{"init_std_down": 0.00571, "beta1": 0.9, "decay_fraction": 0.716, "batch_tokens": [8192, 16384, 32768], "z_loss": 0.0001, "train_tokens": 245500000}
Each number is 50 + 10 x the weight over its row's rms, rounded and kept within 0 to 99. Layers, rows and columns count from 0. The size before them is the row's rms in percent of the matrix's.

# gate: layer 8 MLP gate, 704x256, rms 0.125, rows 308-342, columns 128-191
# up: layer 8 MLP up, 704x256, rms 0.123, rows 308-342, columns 128-191
# down: layer 8 MLP down (transposed), 704x256, rms 0.12, rows 308-342, columns 128-191
gate308 097:46 47 53 51 61 42 50 55 54 58 44 49 62 21 38 50 61 23 26 70 40 51 43 47 57 46 65 67 44 61 66 53 57 53 53 61 50 50 40 47 52 46 45 41 60 59 57 34 47 49 22 50 42 61 43 34 46 52 43 45 59 59 52 53
up308 094:62 65 51 55 64 44 49 46 59 59 41 46 46 43 55 53 37 45 36 37 54 44 72 43 63 44 34 65 52 56 53 52 56 67 57 47 65 48 52 59 50 54 44 44 42 53 45 49 48 53 59 46 47 43 64 57 41 54 43 49 52 44 54 41
down308 095:46 36 48 44 59 48 44 67 50 49 49 44 60 53 40 50 91 48 67 39 55 49 45 49 47 50 58 46 38 60 56 53 48 45 53 71 49 46 40 67 49 63 80 52 42 35 46 60 54 46 49 50 44 61 61 28 41 42 42 58 41 47 45 43
gate309 097:53 62 50 46 40 42 42 38 38 52 50 49 64 51 26 67 50 46 33 69 71 55 45 54 37 54 41 26 48 41 40 53 58 53 64 43 29 56 59 63 58 41 49 59 64 47 46 49 66 58 50 36 53 52 49 62 57 43 57 61 51 45 54 29
up309 095:61 59 45 54 64 48 54 56 52 48 47 68 46 60 44 53 51 65 60 41 49 44 48 62 66 52 57 49 45 51 52 29 38 53 63 61 67 64 56 57 46 45 56 39 41 52 53 64 50 72 48 58 49 46 60 55 43 45 48 43 59 69 56 67
down309 097:51 51 53 53 48 51 56 48 39 61 56 41 56 44 53 69 48 61 40 59 47 57 51 55 46 49 32 46 54 33 46 59 61 42 49 57 36 35 57 50 71 41 57 50 66 63 46 62 48 52 38 59 43 48 39 36 65 41 64 41 51 51 58 35
gate310 100:45 40 40 55 57 46 43 50 61 43 54 54 76 41 48 58 60 46 48 51 67 58 48 60 41 60 50 55 60 23 58 54 53 48 55 45 48 15 50 45 48 39 37 70 32 71 46 60 39 59 44 46 47 50 38 51 46 46 48 46 56 49 56 30
up310 098:39 59 41 60 43 56 56 48 45 45 41 71 60 69 48 56 46 66 54 51 42 49 34 43 43 59 65 55 40 46 49 44 70 40 55 71 42 48 44 54 37 51 39 69 38 54 52 51 37 53 36 38 50 42 54 41 48 40 70 40 52 63 40 41
down310 100:52 59 43 52 55 40 45 45 66 52 32 27 41 70 46 52 45 60 43 43 55 42 37 37 59 53 57 45 53 30 45 36 60 44 48 46 40 57 70 40 56 49 54 71 56 43 59 56 53 47 56 44 49 54 44 51 46 48 61 40 56 51 41 54
gate311 104:49 46 69 39 52 61 64 37 43 81 48 51 44 41 36 39 42 50 50 56 45 50 68 50 20 50 46 37 52 54 55 62 56 55 53 38 49 31 51 60 43 49 57 67 48 48 55 48 45 42 57 50 35 47 34 40 60 40 65 56 56 45 60 40
up311 101:41 40 33 45 52 40 37 75 56 37 54 56 56 39 48 46 64 68 52 47 53 41 47 59 51 54 49 50 64 53 43 50 72 52 45 54 44 37 40 29 41 44 38 61 51 64 53 53 48 58 59 50 51 41 57 64 55 38 47 59 56 42 55 71
down311 100:58 50 34 57 62 45 32 39 44 71 43 49 48 42 50 55 54 51 57 59 53 38 49 57 49 54 47 55 51 66 45 64 61 54 48 49 59 38 43 36 42 46 48 49 34 41 48 45 50 53 60 49 61 50 46 41 66 39 61 55 58 46 72 40
gate312 098:62 55 57 61 57 46 55 68 38 41 58 44 48 40 48 46 43 65 63 62 34 62 44 44 37 58 61 37 45 52 53 49 78 56 53 58 57 56 42 52 53 43 42 53 43 51 62 51 65 70 19 44 47 50 47 66 44 50 36 66 42 43 46 49
up312 099:60 52 56 46 49 36 64 67 40 65 63 44 37 41 60 56 52 47 64 66 42 49 62 42 70 47 32 39 51 59 50 50 60 59 39 50 57 58 70 30 50 58 58 37 55 58 41 44 53 47 38 64 63 55 40 67 43 45 63 54 60 67 44 62
down312 099:52 49 53 45 55 48 32 46 49 49 52 71 76 38 39 56 46 45 47 47 55 37 46 66 44 48 54 46 51 51 54 54 27 48 39 65 24 54 53 38 60 48 37 33 53 42 55 50 40 32 56 39 46 38 53 44 53 63 52 31 36 53 39 56
gate313 104:47 48 41 57 62 43 46 49 65 58 63 44 47 38 37 41 52 45 35 45 52 54 49 55 36 62 49 50 43 65 46 49 68 41 62 41 35 44 64 68 53 46 43 42 28 35 64 35 58 51 44 37 49 43 51 40 53 49 58 63 57 58 55 55
up313 101:62 49 46 57 67 56 47 58 63 45 41 48 42 67 45 61 51 56 52 59 46 59 65 58 44 44 38 52 54 32 54 31 44 79 43 60 45 48 50 31 38 46 50 58 35 39 40 47 52 41 57 40 51 56 30 55 47 47 51 52 55 46 71 44
down313 101:62 38 43 51 44 26 66 62 51 39 40 59 46 52 58 49 24 46 50 69 42 54 37 60 56 63 53 59 55 37 49 45 48 28 55 47 44 53 41 54 51 53 55 40 39 50 48 39 50 56 51 70 56 45 57 64 49 59 56 47 43 52 49 55
gate314 104:37 54 42 57 56 41 44 54 40 65 56 56 50 44 36 59 62 56 40 56 48 65 53 69 42 58 62 41 55 49 51 44 53 61 50 39 58 39 58 42 45 52 56 55 66 39 70 39 55 51 67 38 71 38 57 48 55 67 58 52 38 53 56 40
up314 099:61 52 41 46 59 40 57 51 45 47 43 50 53 53 56 52 47 53 55 58 66 59 61 33 42 49 43 35 55 57 50 60 28 45 63 49 60 43 51 30 63 32 32 54 47 39 47 42 59 59 38 61 55 38 33 53 72 48 44 45 70 44 52 65
down314 101:73 56 48 55 29 53 26 47 57 48 64 49 60 50 53 72 38 46 56 44 53 47 58 28 50 46 69 39 32 56 58 60 54 56 62 60 35 71 29 43 53 45 41 57 43 47 39 55 39 56 54 53 52 56 42 45 40 40 62 53 41 47 57 38
gate315 101:58 46 48 59 59 37 62 53 68 42 59 48 35 56 68 62 58 55 58 51 33 45 47 76 44 50 43 53 54 26 62 29 38 72 50 54 59 54 38 57 57 58 44 46 50 66 55 51 42 45 43 48 59 33 72 60 32 38 44 42 53 60 68 52
up315 100:46 59 47 69 45 57 47 47 47 53 44 54 56 63 57 30 60 29 53 60 52 44 55 47 67 49 39 38 43 48 32 39 65 55 43 41 50 40 58 59 57 37 55 34 52 43 59 47 31 41 50 39 41 69 65 40 58 42 56 41 41 57 36 48
down315 101:53 49 51 48 51 53 43 54 35 57 54 35 50 38 40 49 41 47 27 47 78 48 28 35 46 49 65 40 60 47 43 43 65 59 50 48 61 39 54 64 47 42 60 60 41 38 56 44 36 64 62 57 64 43 45 42 49 57 46 54 64 63 45 46
gate316 101:41 57 52 51 57 54 56 53 57 46 37 55 39 49 46 42 62 63 52 64 53 42 67 50 58 46 57 57 46 48 43 65 53 41 61 68 48 58 48 56 45 60 25 54 54 46 52 33 50 59 49 55 31 46 46 52 28 52 63 59 28 63 66 55
up316 103:63 50 43 50 52 47 32 75 38 41 56 44 49 50 44 50 54 49 39 56 70 40 63 40 46 44 41 41 40 48 44 40 45 57 28 30 57 48 58 67 63 52 43 66 57 56 61 53 53 48 50 43 44 52 57 56 56 46 59 49 32 60 51 53
down316 102:51 25 52 54 57 62 63 49 52 61 58 51 62 51 64 70 52 53 48 50 40 54 48 43 46 53 60 47 44 44 35 49 53 42 36 41 51 55 38 58 37 44 52 48 52 53 60 64 44 31 32 50 44 73 52 54 47 49 34 52 26 40 56 56
gate317 102:59 35 48 40 53 47 55 46 44 51 45 64 29 45 45 48 46 38 39 47 47 34 58 48 37 49 53 49 34 68 49 63 63 49 51 61 50 52 58 56 38 68 77 59 34 38 55 41 51 38 59 67 59 44 46 56 21 45 38 55 35 47 65 56
up317 099:60 63 46 59 49 48 22 58 55 58 50 51 38 55 58 44 58 56 48 47 55 39 31 64 52 50 54 67 44 59 48 54 25 29 48 63 38 53 61 44 30 52 53 42 41 34 45 56 61 52 60 52 63 54 46 27 52 43 67 52 37 48 46 69
down317 097:59 56 55 64 57 49 58 40 47 42 43 33 56 49 40 54 43 37 56 41 43 40 55 51 56 60 49 58 51 71 58 42 40 28 30 53 55 46 46 86 42 49 54 55 43 42 44 39 52 59 60 51 50 47 40 54 54 47 42 55 44 41 52 49
gate318 099:55 49 49 44 53 45 45 30 45 47 53 51 51 45 47 49 53 54 51 49 54 56 59 59 64 55 62 46 43 53 52 47 56 53 38 41 53 49 54 38 56 53 68 41 69 57 53 74 39 35 70 48 44 62 56 37 37 42 60 50 64 48 43 39
up318 097:54 58 23 42 64 50 54 48 59 57 66 48 44 52 59 64 29 55 63 34 36 52 52 46 57 50 48 49 37 44 39 52 36 62 37 65 68 47 51 55 60 64 50 48 40 36 40 47 71 54 30 54 63 49 35 58 57 51 51 63 49 51 56 49
down318 095:64 35 39 48 46 46 47 64 54 48 41 40 68 57 35 66 61 62 53 64 54 39 55 52 55 46 71 66 53 63 31 42 69 47 65 36 42 58 48 59 59 50 38 35 61 60 56 51 57 49 53 65 49 41 53 32 63 49 53 56 52 60 43 57
gate319 109:58 53 49 49 48 63 55 72 50 62 40 47 52 38 42 69 50 35 66 34 34 61 49 83 29 45 48 44 28 43 50 66 52 51 64 57 57 45 43 61 52 54 52 46 49 37 27 52 32 55 40 46 52 36 47 60 52 52 49 49 45 48 40 30
up319 107:43 36 54 43 61 38 49 48 58 40 57 51 48 58 44 51 57 46 54 55 55 49 52 60 63 55 59 60 51 57 44 44 64 47 61 50 61 52 47 41 57 49 42 55 52 50 50 58 27 49 43 66 55 59 50 66 62 46 45 37 39 44 42 53
down319 105:39 47 45 55 52 59 56 53 42 53 47 48 46 63 44 32 57 56 56 57 50 37 71 62 49 52 46 69 43 74 58 45 46 43 46 46 45 53 50 67 43 49 55 47 58 36 41 44 56 44 34 30 42 42 41 49 57 59 46 50 38 41 56 41
gate320 103:46 39 46 49 46 45 51 38 64 48 52 44 43 50 58 46 53 49 67 56 66 61 56 57 63 48 45 51 52 64 62 40 46 47 44 63 46 46 44 44 41 43 50 48 51 70 74 39 41 28 50 44 64 63 46 59 45 54 53 40 68 55 36 54
up320 099:41 57 59 45 53 30 54 50 55 49 39 36 50 60 66 43 41 38 64 60 48 42 26 51 44 48 52 57 71 44 41 39 61 38 47 43 58 59 66 31 60 32 41 32 49 48 51 25 52 54 64 57 51 43 49 45 51 50 45 44 50 50 51 62
down320 099:37 33 48 71 49 52 51 39 54 57 43 50 47 55 28 52 46 54 50 43 57 60 41 64 66 54 60 53 40 45 36 52 73 52 55 39 41 66 67 65 75 44 41 51 59 38 48 33 48 71 42 53 50 54 37 36 50 69 51 36 39 51 71 30
gate321 095:57 60 50 54 42 35 49 44 51 65 51 46 54 42 57 57 54 38 61 48 41 86 61 56 54 42 61 49 55 30 49 60 55 50 55 41 49 59 46 66 34 58 73 44 54 50 39 45 39 30 65 65 58 31 58 45 55 60 50 61 43 36 59 40
up321 095:37 31 55 31 62 57 44 29 52 36 48 48 58 49 55 66 35 47 50 47 41 43 44 48 55 47 64 49 42 44 34 33 56 53 44 58 52 55 64 46 45 52 43 30 38 53 59 51 59 57 62 40 58 44 54 54 47 40 53 52 63 66 60 54
down321 096:39 27 54 50 47 45 60 45 61 48 50 45 43 45 37 72 27 45 40 48 61 66 38 52 31 41 33 57 50 55 59 38 67 76 47 45 51 55 56 39 47 48 61 31 51 52 36 69 64 36 65 58 61 39 41 47 42 52 51 49 69 97 64 49
gate322 105:47 42 54 41 49 57 48 52 61 33 61 64 56 67 29 58 51 57 62 47 60 43 41 44 59 48 48 45 56 41 64 52 66 64 55 68 39 36 42 44 52 45 49 37 47 44 60 47 58 53 33 53 41 59 60 49 48 36 51 57 47 47 48 63
up322 103:54 35 60 43 55 67 40 53 65 55 45 56 49 50 45 67 53 25 48 46 62 32 57 51 50 48 56 54 48 64 32 62 47 44 49 69 49 54 52 60 64 45 50 36 50 48 49 40 49 51 49 64 58 54 35 69 61 43 57 31 54 38 34 42
down322 103:51 57 55 55 44 48 40 65 78 54 42 47 40 41 43 62 34 50 40 39 65 54 64 61 58 41 54 48 59 52 46 42 53 54 58 58 54 46 45 56 47 33 63 56 51 48 65 46 44 29 61 41 58 44 33 58 36 43 45 62 34 38 36 51
gate323 100:52 51 50 40 38 48 59 42 67 59 59 46 37 48 65 48 44 55 55 51 44 50 65 59 46 65 43 44 55 34 48 47 60 40 19 55 51 25 40 63 33 60 60 25 28 57 33 57 59 43 55 46 54 31 45 52 45 44 45 49 32 58 76 54
up323 105:47 44 39 45 72 64 59 45 57 49 41 55 61 59 45 51 47 40 49 63 76 58 38 42 68 59 60 48 50 49 46 29 52 40 53 43 61 72 50 37 48 47 27 54 49 60 71 54 60 34 45 58 43 72 41 45 50 59 54 35 45 59 50 42
down323 103:41 50 44 39 58 45 68 69 44 53 37 49 55 41 49 49 60 53 58 49 68 56 49 35 43 59 55 27 50 31 61 42 52 47 57 64 61 32 43 57 57 58 59 59 67 43 64 60 47 59 47 60 53 63 60 51 48 61 55 36 40 54 47 41
gate324 093:46 52 52 66 54 59 44 44 39 54 57 49 47 37 35 67 60 61 40 48 56 53 46 52 48 63 63 37 55 66 47 69 56 19 49 52 60 33 69 31 47 48 68 63 55 33 43 51 50 38 31 42 38 64 57 56 72 54 53 62 62 66 54 56
up324 093:51 34 41 38 48 50 31 36 35 61 38 37 48 56 53 55 72 51 38 59 41 47 53 66 53 41 62 53 59 48 33 67 63 48 38 48 51 47 64 53 47 59 58 32 58 57 59 49 39 49 56 27 45 51 59 66 50 68 58 39 50 48 48 47
down324 093:54 45 53 47 32 57 54 35 48 51 58 34 40 26 35 46 32 47 41 38 41 50 43 58 46 47 54 41 33 54 33 53 45 39 50 59 50 41 54 51 79 50 45 58 65 34 61 50 59 57 56 54 57 56 54 42 54 47 42 53 60 51 59 44
gate325 100:31 39 42 54 63 48 61 82 52 24 45 58 48 47 40 50 65 52 44 45 38 49 61 57 59 62 65 44 55 23 40 40 45 42 57 36 60 45 55 43 49 50 51 42 65 58 43 52 58 50 44 71 43 39 50 47 69 44 44 54 66 39 38 51
up325 100:75 45 42 62 64 48 46 59 73 56 60 57 52 49 38 50 45 41 44 27 56 37 50 40 34 43 43 55 40 61 45 45 57 46 43 24 46 52 73 55 51 33 52 50 46 50 53 67 42 38 54 46 43 57 47 47 48 56 50 34 59 66 46 49
down325 099:37 40 58 45 62 59 41 49 35 67 51 54 46 59 47 56 57 23 57 65 59 52 61 53 38 51 59 50 50 52 45 64 56 60 73 45 34 58 29 58 27 45 48 52 53 52 43 45 52 60 54 58 56 46 57 46 48 41 54 46 43 72 67 47
gate326 101:54 55 62 50 56 50 65 60 53 61 37 48 41 54 59 56 50 46 46 37 51 61 69 53 38 57 49 41 39 42 40 52 52 51 56 44 53 42 37 63 56 59 44 41 46 66 52 38 48 49 52 42 63 50 42 59 42 56 57 39 53 55 43 50
up326 105:50 46 56 46 41 61 41 41 67 58 48 46 31 55 54 53 44 38 62 54 52 49 52 50 67 59 63 43 53 35 64 52 54 45 37 33 58 56 58 43 48 51 49 61 40 53 41 52 55 51 59 54 42 31 57 48 46 40 67 66 57 53 62 57
down326 104:56 62 49 47 50 46 36 65 51 53 31 51 41 62 43 29 49 58 53 41 28 61 49 54 61 51 55 42 56 37 51 44 57 51 43 55 49 52 50 54 64 73 46 42 43 55 43 59 40 39 50 31 36 53 59 43 49 48 48 46 72 64 45 68
gate327 098:26 61 44 55 41 40 74 57 44 52 52 47 47 42 48 45 67 48 27 57 51 59 41 44 50 58 57 51 53 56 57 47 42 39 61 47 42 37 46 42 58 25 44 47 60 53 57 25 62 54 38 65 36 62 68 54 44 53 41 40 50 53 50 56
up327 095:35 49 54 53 53 41 36 56 61 39 49 44 48 44 54 40 39 49 52 42 59 48 53 59 49 47 30 46 58 50 68 36 35 43 38 64 54 59 56 32 61 38 55 30 44 49 56 51 68 62 68 54 60 49 63 43 58 67 50 63 45 50 67 50
down327 096:41 53 50 71 63 52 52 49 37 53 45 49 48 48 58 36 31 35 36 71 52 53 51 53 38 55 36 51 41 31 47 41 61 58 59 57 54 46 27 41 39 50 50 57 64 49 49 45 30 42 56 56 48 51 62 58 59 35 53 59 43 51 59 55
gate328 099:48 50 44 37 63 47 47 48 56 57 24 56 56 44 48 58 52 66 64 35 61 51 34 41 30 41 27 64 47 43 48 58 60 57 58 51 67 47 52 46 56 48 53 60 42 51 54 35 49 46 61 37 56 48 50 66 43 30 60 35 37 44 55 44
up328 099:50 61 36 52 61 60 46 50 44 45 50 60 43 28 43 53 44 45 57 40 61 60 34 43 45 56 50 45 44 41 39 50 40 48 48 66 48 59 25 61 51 38 66 37 55 53 45 59 36 63 46 32 66 65 51 60 35 43 47 51 45 50 45 43
down328 099:64 52 48 53 44 57 48 31 46 48 48 51 56 44 58 61 56 53 52 28 48 36 53 69 61 49 76 53 57 59 49 54 44 65 44 47 42 59 46 50 48 46 64 42 45 44 56 51 40 46 58 45 42 49 35 66 58 35 53 53 60 43 48 42
gate329 100:44 40 59 40 48 63 47 53 36 63 38 72 59 56 59 47 64 60 59 48 48 45 55 64 49 37 74 58 61 37 60 52 52 31 49 49 54 49 37 53 53 50 45 46 48 60 45 47 42 52 25 51 60 48 63 49 32 52 43 59 64 43 39 53
up329 099:38 57 46 63 48 65 43 63 55 52 29 31 58 64 62 39 57 33 50 47 54 55 58 48 38 51 57 62 70 44 65 49 58 53 53 46 45 28 50 42 56 63 55 49 49 35 50 58 40 30 62 49 58 65 32 49 56 61 67 42 62 56 52 50
down329 099:48 35 58 48 59 51 58 59 47 59 32 36 42 61 70 30 55 51 56 52 68 46 52 38 45 47 26 60 43 54 37 48 55 31 55 60 50 58 38 59 59 47 46 44 60 48 58 60 54 37 53 50 55 45 39 54 42 59 37 58 60 65 54 72
gate330 102:65 57 46 57 48 66 42 50 60 60 46 53 48 63 44 55 50 44 37 49 47 45 49 63 42 47 47 39 30 39 31 62 68 48 44 56 43 45 61 43 38 55 57 68 55 53 43 57 81 59 67 57 53 44 44 49 72 51 61 38 58 55 53 47
up330 101:59 48 50 39 49 41 52 49 31 55 38 48 28 38 39 66 41 51 34 39 55 44 61 47 37 52 53 31 58 61 66 41 43 47 54 40 61 60 58 62 47 64 69 40 58 48 36 46 49 56 57 37 46 40 42 35 51 58 60 50 39 61 42 40
down330 102:47 52 51 75 51 64 75 51 59 42 42 42 53 44 57 48 39 52 42 55 50 44 47 26 46 47 51 57 32 41 41 51 54 58 50 60 47 24 39 34 58 56 54 79 55 43 52 48 54 56 56 52 30 45 48 48 50 59 41 44 56 63 42 46
gate331 101:42 57 50 57 62 44 39 56 36 55 58 44 55 67 43 58 75 42 39 46 58 62 45 54 41 51 54 52 39 41 56 59 36 53 51 57 54 35 51 50 38 38 41 54 55 55 42 45 58 66 47 24 61 56 60 46 45 48 48 45 55 58 56 44
up331 107:50 61 44 54 77 58 49 59 53 55 47 45 51 44 48 49 57 50 44 51 56 51 30 46 44 51 37 43 57 52 56 50 56 40 57 53 59 40 41 56 55 46 47 65 62 64 53 82 34 64 24 30 57 33 55 39 39 54 55 35 49 46 59 42
down331 102:50 67 52 49 46 63 57 54 46 41 51 53 62 51 61 56 52 32 49 61 58 60 42 55 45 48 39 46 57 41 40 42 60 51 35 33 41 67 52 52 66 48 63 60 56 58 51 44 67 39 44 46 44 38 51 46 46 33 42 52 61 54 57 67
gate332 093:57 52 60 44 50 52 51 51 43 36 53 64 33 45 44 63 51 42 37 45 49 57 75 50 43 47 42 65 31 62 58 37 56 57 64 55 45 33 30 31 41 41 49 59 63 54 51 48 46 41 44 63 53 47 59 66 37 46 49 58 64 61 74 44
up332 104:43 29 50 43 47 49 60 69 59 56 54 31 45 54 38 36 50 53 39 62 60 46 57 52 30 47 47 56 66 64 46 45 43 40 61 53 52 38 48 47 53 64 39 47 55 53 51 43 21 65 65 54 50 59 40 66 63 47 58 37 35 51 50 58
down332 102:47 38 45 39 69 52 51 47 46 60 34 56 49 46 49 20 50 48 50 59 45 61 54 58 48 55 44 70 52 42 54 55 50 67 53 70 49 49 64 53 50 33 52 59 66 53 53 24 47 68 64 52 56 39 53 50 59 41 57 53 64 21 62 47
gate333 099:57 42 59 59 55 47 43 57 60 49 64 73 57 33 50 47 78 50 54 26 28 49 56 43 58 44 74 62 40 45 50 45 64 47 53 45 77 44 47 29 43 57 41 26 55 61 56 42 49 32 45 41 47 49 43 47 61 65 68 43 46 43 57 49
up333 099:68 59 59 54 62 38 45 53 45 50 67 44 55 63 45 51 45 48 46 40 49 57 59 48 38 51 53 58 44 36 57 61 49 49 51 29 61 62 47 44 39 34 47 50 53 52 66 34 35 26 35 42 60 31 46 67 28 49 49 55 48 50 46 38
down333 099:42 48 36 36 38 48 59 48 42 31 61 58 31 49 40 54 46 36 62 58 56 51 54 39 44 52 27 38 54 49 51 51 41 55 50 59 34 57 43 48 53 26 54 49 43 48 50 60 44 73 57 47 63 61 58 35 42 38 43 59 49 53 27 49
gate334 098:42 57 44 64 54 77 50 51 45 54 47 54 62 46 60 64 53 44 43 51 65 49 40 50 51 58 36 41 60 53 55 55 59 40 43 51 46 28 47 69 44 51 51 42 54 60 51 50 62 39 66 62 49 58 37 53 49 48 52 33 46 51 58 50
up334 101:59 56 44 66 59 59 55 44 54 60 27 46 52 63 61 56 47 43 66 57 48 35 43 53 44 55 37 58 37 68 36 50 59 27 52 52 54 51 55 61 46 59 50 58 55 45 43 57 51 53 57 32 56 65 38 57 34 51 43 44 54 44 35 40
down334 100:51 60 53 58 62 60 76 38 44 49 43 51 47 70 57 37 51 31 62 42 46 49 36 45 57 61 39 57 60 37 41 45 63 59 49 33 67 49 51 55 57 60 39 53 60 46 45 39 45 53 50 55 51 49 43 47 41 46 51 65 53 34 46 50
gate335 093:70 45 60 66 43 54 64 71 46 62 63 55 64 55 57 52 40 56 67 62 62 51 57 46 49 57 49 24 66 42 45 46 50 48 49 35 68 36 62 53 45 45 50 48 39 42 42 59 58 35 46 58 46 42 54 55 53 58 52 47 64 32 66 53
up335 091:56 37 50 45 55 57 57 44 58 48 59 52 55 59 40 43 56 34 53 61 55 41 52 52 40 55 53 39 47 34 46 34 49 42 69 52 46 64 56 52 49 65 46 50 50 43 36 50 39 34 23 37 49 55 63 35 42 67 52 64 60 38 42 53
down335 091:38 63 59 47 59 38 60 35 40 53 44 45 55 65 47 40 42 49 44 48 43 39 43 54 45 62 67 60 55 61 37 68 61 53 47 54 43 49 48 58 30 66 47 40 74 50 48 39 57 51 51 61 48 58 56 68 45 50 45 57 51 32 49 45
gate336 097:44 35 66 49 23 55 59 32 57 57 60 65 55 52 42 46 49 35 61 64 33 57 30 63 39 53 44 50 41 54 65 14 60 44 54 56 49 58 40 53 27 43 55 63 50 36 29 46 61 51 53 44 35 47 42 47 55 70 50 49 57 50 55 45
up336 096:45 75 74 53 37 30 47 52 48 52 34 34 51 37 36 55 43 50 46 58 32 54 41 56 41 54 74 50 39 50 68 57 52 50 43 54 42 52 54 69 45 58 72 53 61 44 58 60 33 62 47 51 39 47 52 57 41 54 39 48 36 62 55 50
down336 096:57 38 48 59 51 46 53 51 51 59 52 62 40 53 45 30 33 40 61 26 38 51 39 83 48 52 34 51 57 57 37 45 53 42 62 47 58 55 38 47 62 53 40 43 49 46 41 36 55 30 56 48 38 34 56 60 44 67 49 54 48 33 29 25
gate337 099:50 41 47 59 45 57 67 53 45 53 37 64 54 41 45 54 56 41 36 59 64 50 56 41 41 44 45 35 45 56 53 50 46 51 61 52 36 38 54 56 43 37 65 54 34 43 40 42 67 52 54 62 45 47 49 34 49 49 63 55 51 53 43 45
up337 096:70 43 51 43 47 58 46 59 49 30 37 71 50 39 41 31 41 48 28 56 54 49 56 37 54 54 48 48 51 46 54 53 52 51 40 62 40 57 49 47 52 46 52 60 39 43 44 54 66 46 37 51 59 44 50 39 53 64 41 61 46 48 50 62
down337 097:60 66 55 53 42 29 43 53 48 51 75 45 47 45 55 49 47 55 58 38 66 64 38 62 47 50 50 64 41 57 40 56 40 45 31 35 72 55 46 44 43 39 50 35 50 58 72 62 46 50 48 42 59 45 46 52 56 49 33 56 55 54 68 51
gate338 108:49 50 38 52 49 50 60 65 53 51 25 44 27 51 59 49 50 44 51 54 51 42 49 67 43 43 45 43 50 51 50 70 58 52 62 62 68 49 52 66 34 41 58 51 60 54 23 38 67 39 51 61 36 50 62 44 55 45 46 60 45 58 53 59
up338 111:54 51 70 31 72 43 57 46 44 74 65 39 44 32 43 32 49 69 40 48 54 50 47 43 32 58 62 36 48 32 63 29 66 42 37 50 31 51 46 45 65 46 50 56 55 31 42 41 41 47 46 23 66 56 45 42 58 38 42 61 54 42 52 45
down338 109:35 40 53 24 43 48 52 41 49 53 55 62 47 59 43 42 57 60 72 61 46 72 42 44 41 48 60 49 51 59 65 50 50 43 51 61 23 46 55 61 69 43 39 58 52 33 53 44 32 57 55 52 57 41 41 53 53 51 28 39 56 46 45 30
gate339 105:56 57 60 48 40 41 34 40 46 54 43 55 52 53 67 67 51 50 53 49 46 54 35 54 46 47 51 64 42 63 56 43 45 67 63 48 36 49 49 36 60 59 50 61 62 38 50 55 64 38 68 50 59 49 30 61 57 61 46 50 28 50 56 66
up339 103:52 39 46 33 64 33 42 55 36 66 46 43 35 51 62 49 58 35 55 34 46 51 37 65 55 61 55 62 50 65 56 29 44 54 74 44 34 56 54 46 36 63 48 62 26 63 57 58 51 56 43 26 34 64 49 46 56 56 49 47 56 60 54 60
down339 103:48 31 50 56 46 52 50 58 53 47 25 66 53 48 38 69 41 69 39 53 60 48 36 53 52 49 43 52 41 65 31 60 44 45 58 40 66 57 57 55 51 48 45 42 52 43 36 49 54 37 48 47 48 51 51 59 55 54 48 52 39 44 51 73
gate340 102:32 55 45 62 40 48 54 52 39 47 45 63 43 45 58 63 42 40 70 40 37 52 48 61 29 61 55 53 47 52 51 39 56 52 47 31 59 57 49 44 42 57 72 43 67 54 59 52 57 46 57 37 43 51 64 46 49 31 35 27 58 62 56 30
up340 104:38 59 49 44 45 69 38 46 34 61 50 35 37 49 65 60 55 60 71 66 66 53 39 46 38 42 64 59 55 57 49 47 49 57 42 47 42 53 70 45 39 54 51 35 59 52 69 45 52 57 44 54 48 62 51 52 67 39 48 50 38 44 57 60
down340 102:38 59 44 50 33 56 54 55 60 61 41 58 53 54 35 29 50 62 60 48 52 32 34 31 55 49 53 56 44 40 58 56 54 41 50 62 64 36 43 42 47 66 58 58 45 43 64 54 84 38 49 65 67 44 48 30 49 35 49 54 49 57 42 49
gate341 091:36 39 63 48 28 44 47 56 57 53 49 55 43 55 55 65 54 54 47 51 59 68 60 61 53 41 37 58 51 40 55 30 55 48 39 38 55 49 50 51 52 45 43 57 39 44 51 42 76 71 52 61 48 27 51 49 42 51 44 42 46 41 50 61
up341 095:52 53 70 33 63 57 49 51 68 46 57 66 48 45 44 29 50 50 58 46 41 50 43 50 45 54 47 44 39 53 50 73 45 59 46 49 42 61 52 45 51 53 52 43 56 55 40 43 52 43 68 53 54 38 42 32 51 49 46 37 61 58 50 32
down341 096:34 53 50 57 33 42 43 53 59 41 54 28 64 41 55 60 60 60 56 63 44 47 59 57 51 47 29 50 37 61 63 40 36 52 62 44 54 31 35 40 31 50 52 48 36 44 53 47 59 49 46 51 54 64 41 47 35 53 51 47 52 52 56 54
gate342 092:45 53 46 52 65 57 54 52 53 48 47 45 40 51 54 55 53 62 46 39 63 35 64 78 51 51 38 55 53 26 54 73 36 54 32 47 55 33 59 64 55 50 49 71 23 54 55 39 58 33 47 34 41 48 44 33 72 52 58 44 47 55 70 71
up342 094:50 54 60 40 49 48 67 54 47 44 57 63 54 31 42 44 62 45 51 45 66 40 56 37 41 48 24 50 51 44 35 64 44 41 52 48 59 70 64 45 53 59 48 41 65 39 45 56 48 26 62 38 47 48 68 46 42 62 46 66 80 35 56 67
down342 097:48 46 49 39 42 55 47 70 68 48 47 44 50 47 42 54 50 51 51 62 50 75 39 46 41 51 53 43 36 48 49 49 53 51 57 58 52 57 52 60 41 56 59 42 46 54 45 57 49 57 52 63 47 49 45 62 52 73 47 43 36 77 38 40